Weights of a small transformer language model.
Size: 21 layers, MLP 1024 GeGLU, vocabulary 16384, 24.8M parameters.
Architecture: RMSNorm before each block, no biases in attention or MLP, tied embeddings.
Training: a variant of Adam for these matrices, 476M tokens, 4751 steps.
Each number is 128 + 32 x the weight over its row's rms, rounded and kept within 0 to 255. Layers, rows and columns count from 0. The size above them is the row's rms in percent of the matrix's.

# layer 17 MLP up, 1024x256, rms 0.137, rows 101-109, columns 0-127
size [ 93  99 101 107 103  95  99  89  95]
[[115 145 140 151 222 122 152 116 123  94 107  94  53  94 149 162 128 142 137 138 137 134 148 134 132 124 107 180  34  93 134 137 144 113  85 121 126 173 127 104 132 131 101 174 119  84 104 124 131 139 125 128 141 124 148 115 147 135 126 149 178 117 109 145 117 121 128  72 131 118 120 147 112 136  96 174 130 140 139 122 142  68 110  95 130  91 155  84 154 112 123 139 101  72  98 109 144  79 107 150 129 152 194 101 103 109 137 104  80 180 104 167 108  95  88  79  72  95 161  37 125  80 180 108 169  69  88 100]
 [121  88 157 117 189 130 123  78 125 154 122  80  90  26 123 167 129 136 129  97  97 108 142 159 191 105 148 155 162 109 109 183  88 183 169 177 170 147 138 147 111  81 192 183 121  88 141 111  71 124 102 127 106 148 137 120 149 133 129 119 157 130 132 123 142  91 112 130  83 160 126 122 120 127 146 127 118 132  41 125 122  95 149  96  99  74 118 130 133 105 128 174 116 139 108  91 137 158  93  96 117 126 138 152 182 131 158 146 112 106 140  76  98 180 124 169  72 133 151 152 158 129  88  97 143  86  92 133]
 [121 156 121 215 159 162 151 143 126 107 128  55 146 113 125 104  89 145  87 130 128 168 149 114 111  55 111 108 158 132 116 146 128 120 134 157  47 157 133 160 112  59 155 121 158  69 109 161 133  79  36 118 102 109 114  91 169 144 150 138 192 110 153 126  71 107 133 144 135 125  84  88 116 141 120 115 167 101  92 155 169 109 184 103 120 136 170 147 154 122 102  61 141 116 128 138 136  96  94 175 129  96 124 120 132 101  85 125 110 152 130 118 138 122 119  87 115 171  77 126 110 157 152 125 133  82  97 179]
 [147 113 160 135 171 130 139  92  82 112 104  81  64 190 144 136 137  86 187  79 132 173 125 107 110 144  98  98 138 163 101 127 109 139  90  75 152 129  96 127  91 115 114 132 132 172 116 134  96 149 116  99 133 108 122 121 112  62 101 136 172 115 102 154 174 179 136  72 127  73 136 143 130 121 108 124  62 148 116 119 157 174  72 112  87 103 180 144  82 162 165 113 127 138 116  37 172 108 122 163 171 109 191 105 115 150 136 110 109 132 124 135  96 184 114 144  56  93 179  77 116 136 136 143 140 163 158 137]
 [153 135 108 146 153 171 195 119  90  98 124 161  96 146 132 180 109  99  83 111 126 113  52 133 130 136 142 158  88 110 130 136 179 117 116 170 154  62 137 127 173  89 148  96 175 124 136 115 129 107 110 146 125  74 105 106 215 136  96 111 131  95  97 158 109 161 206 118  82 150 183 128 114 116  91 145 140  81 119 156 146 120 134  93 123 185  99 168 154 198 154 130 130 150 190  69 181 131 118 155 116 105 132 146 108 141 153 188  39 129 129 108 135 162 157 156  64 120 142 177  95 133 150 151 134 172 115 147]
 [124 133 188 104 119 153 133 113 133 198 167 140 148 104 205 166 148 154 154 131  80  70 148  62 132 145 164 114 168 156 128 129 142  90 167 118 200 126 151 147 110 103 118  91 154 122 112 145 152  83 139 174 147 127 124 108 140  55 155 160 159 128 234 128 148  70 178 196  95 197 124 141 189 136 151 134 172 188 140 119 133 164 109  75 146 165 128 114 164  90 133 111 109 112 166 134 114 145 144  60 121 132  91 107 106 166  90  88 161  74 130 148 129 105 178 136  92 139  81  82 137 140 111  70 112  45 101  85]
 [ 93 128 201 142 151 145 105 171 163 147 161 117 121 172 108 112 161 198 103 105 162 159 178 106 114 134  91 133  89 146  62 124 125 171  94 151 115 102 187 169 108 101 127 141 199  59  92  89 106  95 142 133 107 134 120 147  87  88  81 175 137  88 128  61 156 108 178 127 105 131 158 161 178 184 139 114  89 115  90 112 150 178 134 123  71 132 132 116 186 184 159  83  86  83 114 130 189 106 166 103 154 129 186 117 149 149 105 132 142 120 129 145 100 178 146 131 118  84  96 160 147 142 113 100 109 210  96 136]
 [158 113 103 120 150 112 142   0 111 118  96 136 142 129 173  91 113 163 104 180 106 135  97 120  96 174 123 185  76 165 202  60 139 172 149 141  95 104  97 116 101 148 158 130 131 113 147 117 143 110 110 114 135 170 153 131 122  72 123 103 141 127 129 113 143 169 201 124  92 120 105 146 139 104 161 176  85  66 147 124  98  73 145 195 156 107 178 161 120 150 135 112 123 113 143 146  60 119 110 120 166 104  92 113  86  81 125 152 102 139 132 144 106 109 130 140 140 151 119 155 135 147  83 137 115 126 177 102]
 [ 75 124 112 123 142 128 163 149 102 137 124 145 106 152  76 134 141 153 159 112 138 139 164  78 211 114 110 136 127 130 123 140 120 126 145  74  99 147 166 111  95  84 116 156 117 159 172 149 179 104 127  99 148 148 124 137 171 114 104 145 102 101  95 124 150 151 111  79 170 124 167 176 110 128 149 183 125 102 147  99 181  84 150 193 158 117 137  95  90 187  98 119  75  89 161 122  91 114 105  94 156 160 105 187 178 156  64 148 113 126 116 138 122 122  97 154 121 173 177 156 149 188 116 144 108 105 181  90]]
# layer 17 MLP down (transposed), 1024x256, rms 0.127, rows 101-108, columns 0-127
size [ 96 103 102 104 104  97  96  92]
[[164 153 106 170 129 122 144 178 181 139 150 148 165 157 136 117 121 138 141 135 120 192 124 128 137 122 120 137 194 155 184 146 115 148 157 113  75 133 104 172 137 153 109 125 146 157 144 137 134 106 102 113  88 135 127 169  74 125  89 130 176 151  97  97 109 123 175 155  57 158 137 143 121  94 124  76  75 101 105  77 119 153 188 131 196  76  97 152 141 164  99  82 126 129 132 111 139 121  99  98 124  90 153 147 100 141  95 137 190 113 145 140 109 145 134 141 210 123 149  94 175 153  97 148  26 196 120 133]
 [134  81 159  78 120 135  71 139 112  93 122 108 124 128 139 128 120  57 130 113 197 116 176  81 110 153 128 135  48 128 165 126 139 173 162 102 108 126 117 123 129 142 116 146 124  73 147 126 159 173 113 151 134 125 170 149 136 202 125 111 107 113 188 138 163 122 137 144 136 100  71  86 129 122  88  95 215 116  88 182 167  97 163  76 165 170 146 134 138 144  98 129 164 138  86 104 108  86 181 155 153 128 145  80 166 139 137 168 146 102 149 133 107 164 142 185 130  93  95 104 111 123  79 147 139  97 145 126]
 [146 111 116 122 121 114 146 104 116 145 128 188 139 163  96 190 163 183 129 116 114 125 102  57 184 136 100 180 159 139 111  69 126 123 175 123  98 127 104  94 134 161  92 106 122 105 150 144  64  57 170 115 157 165 123 105 114 105 184 127 169 118 136 121 139 133 169 177  82  87 118  90  91 110  93 180 126 112 154 116 105 138 127 102 164 119 110 146 159 126 125 128 184 152 168  81 117 114 174 117 194 139 130 126 140 103 194 142  84 183 138 122 176 139  84 169 121 129  88 101 160 113 117 106 148 106  77 136]
 [113 161  95 141 131 116 133 108 146 157  76 119 127 147 101 130 133  78 117  89 146 134 126 135 141 131 172 158 130  75 134 101 175 156 149 128 149 167  90 137 166 103 153 130 154  73 135 176 120 159  79 131 143 137  59  88 132 142 181  86 122 148 167 155 148 103 174 171 137  89 158 207 125  99  97 103 153 120  81  90 113  77 130  34 108 162 117 118 119  82 201 161  85 143  88 143 154 115  88 203 121 146 134 113  94  88 141  81 154 154  67 172 110 179  90 125 131 143 109 166 115 123 150  88 139 136 138 168]
 [106 129 157 205 110 153 136 131 109  87 154 134  95  91 141 121 176 111 163 125 102 113 143  64 160  92 182 161 103 124 125 119 143 140  75 138 120  67 119  94 150 153 109 124 140 139 135 143 118  87 124 172 170 127 149  89 122 132  85 124 148  99 173 136  63 125 180 175  87 183 110 106  50 117 115 107 173 128 109 107 147 104 149  96 112 215 139 156 164 124 174 119 133 152  62 117 160 131 117 107  81  83  85 110 114  86  72 119 110  44 151 119 118 138 139 146 146 152 144 139 115 121 142 125 144  85 146 131]
 [101  95 202 116 116 106 157 143 135  86 130 122 169 182 124 114 103 141 133 141  95 122 134 108  67 182 116 110 191 138 131 105 102 112 139 134 103 132 140 134  76 147 145 108 128 185 107 134 121 171 124  94 138  93 141 124 131 183 118 147  88 181 117 151 132 191 193 126 135 123 121 135 201 154 120 130 119 109  99 166 171 113  86 110 113 104 126  70 111 120 103 132  87 139 103 186 105 139 105 118 131 140 129 155 161 105 119 144 138 184 148 160 121  99 101  64 156 157 156 121 155  80 121 111 105 143 108 106]
 [138  41 128 108 124  39  98 119  36 114  91 120 151 166 134 131  63 105 154  93 131 132 108 115 149 115 121 145  26 112 189 137 119 116 106 137 124 115 136 113 125 151 146 100 118 119 107 159 155 142  95 103  95 153 145 147 155 125 132 120 145 146 100 117 175 108 143  77 129 150 134 108 135  93 154  96 157  67 127 126 145 121 124 114 157 162 106 137 145 112 145 135 102 143 127 116 116 126 122 126  99 120 108 132 101  97 169  40 131 153 132 118 144 163 110 149 168 116 158 169  71 152 144 117 169  57 123  90]
 [126  62 167  78  92  78 117 142 128 137 169 103 112 122  83 157 142 110 110  78 131  69 138 181 143 137 139 102 141  84  60 139 125 151 136 121 142 132 102 150 152 100 101 192 139 111 151 176  72 114 100 124 133 139  22 116 124 184 158 114 144 138 166 167 115 150 118  37 125 115 131 137 134 121  80 100  68 138 123 136 139 160 152 110 143 151  83  95 132 141 158 141 115 179 203 172 181 173  96 108 127 156 205 107 169  95 103 116 136 184 184 136  95  97 181 128 113 153 113 164 126 114 146 118 155 158 126 132]]
# layer 17 MLP gate, 1024x256, rms 0.13, rows 102-109, columns 0-127
size [102 103 105 101  97 102  95  99]
[[146 129 178 142  92 111 100 139 114 127  96 135 153 108 134 148 123 119  99  71  82 123 165 139 116 115 125 177 110  89 169 133 128 158 145 137 129 135 225 105 106  28  73 154  74 159 150  98 128 141 149 154 131 144 174 180  94  78  92 113 125 124 139 134 155 145  77 206 167 160 116 141 170 116 161 157 173  92 165 162 125 150 200 133 136 174 163 123  87 104  99 110 170 128 178  90 110 165 106 143 174 102 148 143 187 153 137 152  65 130 104 146 185 162 136 143  99 127 142  86 112 132 152 142  91 158 116 118]
 [163 160 159 214 174 113  94 107 140 106 222 145 150 132 131 166 158 141 162 122  89 143  99 120 178  81  60 133 141 118 104 147 137 136  99 129 160 143 131 169 132 145  92 131  73 106 138 229  98 114 112  65  84 149 153 119 159 179 107 143 128 125 157 141 104 105  98 148 131 129 116 120 194 149 142 112 132 128 111 124 184 176 119  69  68 162 128  95 117 118  83 124 124 181 140 159 153 109 179 117 137 161 161  63 210 163 128 114 169 144 127 111 101 125  83 113 141 110 146 117 163 127 147 146 129 124 120 124]
 [130 141 130 156 140 201 125 126  96 100 135 105 145 145 187 160 150 139 177  93 163 171  96 111 156 135 103 124 149  75 107 170 121 164  98  67 177  88 163 147 150  90 133 145 114 169 175  80  95 102  55 157 128  95 134 130  90  72 122 149 147 149 106 100  84 128 110 145 157 123 117 159 163 149 124 168 113  89 155  95 139 115 102 120 112 163 164 152 102  67 117 140 119 151 185 127 166 132 174 150 131 141 157 113 167 130 118 147 121 156 156 123 146 156 174 108 118 111 136 171  80 150 139 142 142 124  80 119]
 [213 144 128 165 158 173 149 164 157 168 135  85  90  94 128 170 193  95 142  44 131 138 129 119 128 163 118  99  92 137 106 106 124 117  93  60 164  79 129 130 108 150 103 168 145 109 165 138 187  58 126 194 133 150 158 123  88 114 155 223  90 116 121 145 183 108 149 137 154 117 139 102 130 177 121 175 106 113 121 191 131 125 122 135  93 156 108  92 122 173  85 119 138 131 154 137  34 150 150  80 160 106 107 128 144 181  84  99  84 104 120 137 189 147 117 114 118 114 218 136 158 130 168 142 169 144 112  79]
 [139 165 158 112 140 171  95 202 124 110 107 125 125 139 160 127 184 117 122 120 145 104 120 149 119  83 147 130 100 174 160 128 159 141 141  67 142 162 116 120 115 170 128 154 156 151 114 142 136  52 142 133  98 139 114 112 171 100 164 168 154 177 137 149 116 100 120 163 157 140  99 115 145 135 109 116  93 169 115 131 124 145 154 158 142 194 113 145  84  85 116  81  44 109 144 116 113 117 130 156 174 138 119 165 182 108  78 142 114 118 175 131 124 158 138 115 171  99 161 120 150  42 154 170 165 111 189 109]
 [107 119 161 140 121 153 129 150 145  54 150 126 210 149  96 121 141 134 138 142 128 183 103 152 153 137 124 118 189  94  72 198 192 165 151 157 118 126 136 119 108 100 127 130  86 108  82 143 102 157 176 116 174 112 113 127 146  78  74 154 157  94 173 141 150 114 122 184  96 104 166 167 118 165 159 129  57 160 122 112 105 143 101  86  92  84 187 143 114 173  93 102 117 156 109 144 199 185  92  90 113 109 102 115 148 157 120 133 116 115  90 120  49 184 124 200  99 147 177 125 116 178 144 116 131 145  94 136]
 [ 88 127 118 140 139 108 141 169 159  84  94 116 150 173 140  44 122  98  89 105 114  97 131 154 129 121 182 152 129 128 148 126  99 125 125 176 179 149 109  73 157  44 141  98 146 121 164 119  93 126 202  91 164 168 147 118 104 148 152 117  64 129 144 156 134  75 125 108 106 122 123 162 151 102 125  99 166 173 146 155  72  76  91 144 158 132 167 148 117 139 132  56  98 106 148  78 137 108 131 140 148  99 166  88 113 134 107 134 117  83 108 114  74  90 106 155  94 142 121 194 125 160 125 119  82 117 195 164]
 [140 142 115 131 114 169 116 126 104 130 125 138  95  94  78 150 109 185 138 142 126  90 104 178 164 144 164 161 135  86 131 145 119 187  95 122  68 165 142  99 154 122 121 105  91 110 143 173  94 141 102  93 134 153  93 153 114 135 128 101 151 155 152 178  89 165  95 125 119 205  81 149 154 126 106 151 124 101 125 174 127 119 177 143 130 128 191 150 120 122 168 121 112 109  95 142 153 118 103 106 143 178 179  89 141  86  83 128 141 161 153 126  96 155 129 168 100 142 162 104 127  82 119 150 164 149 149 139]]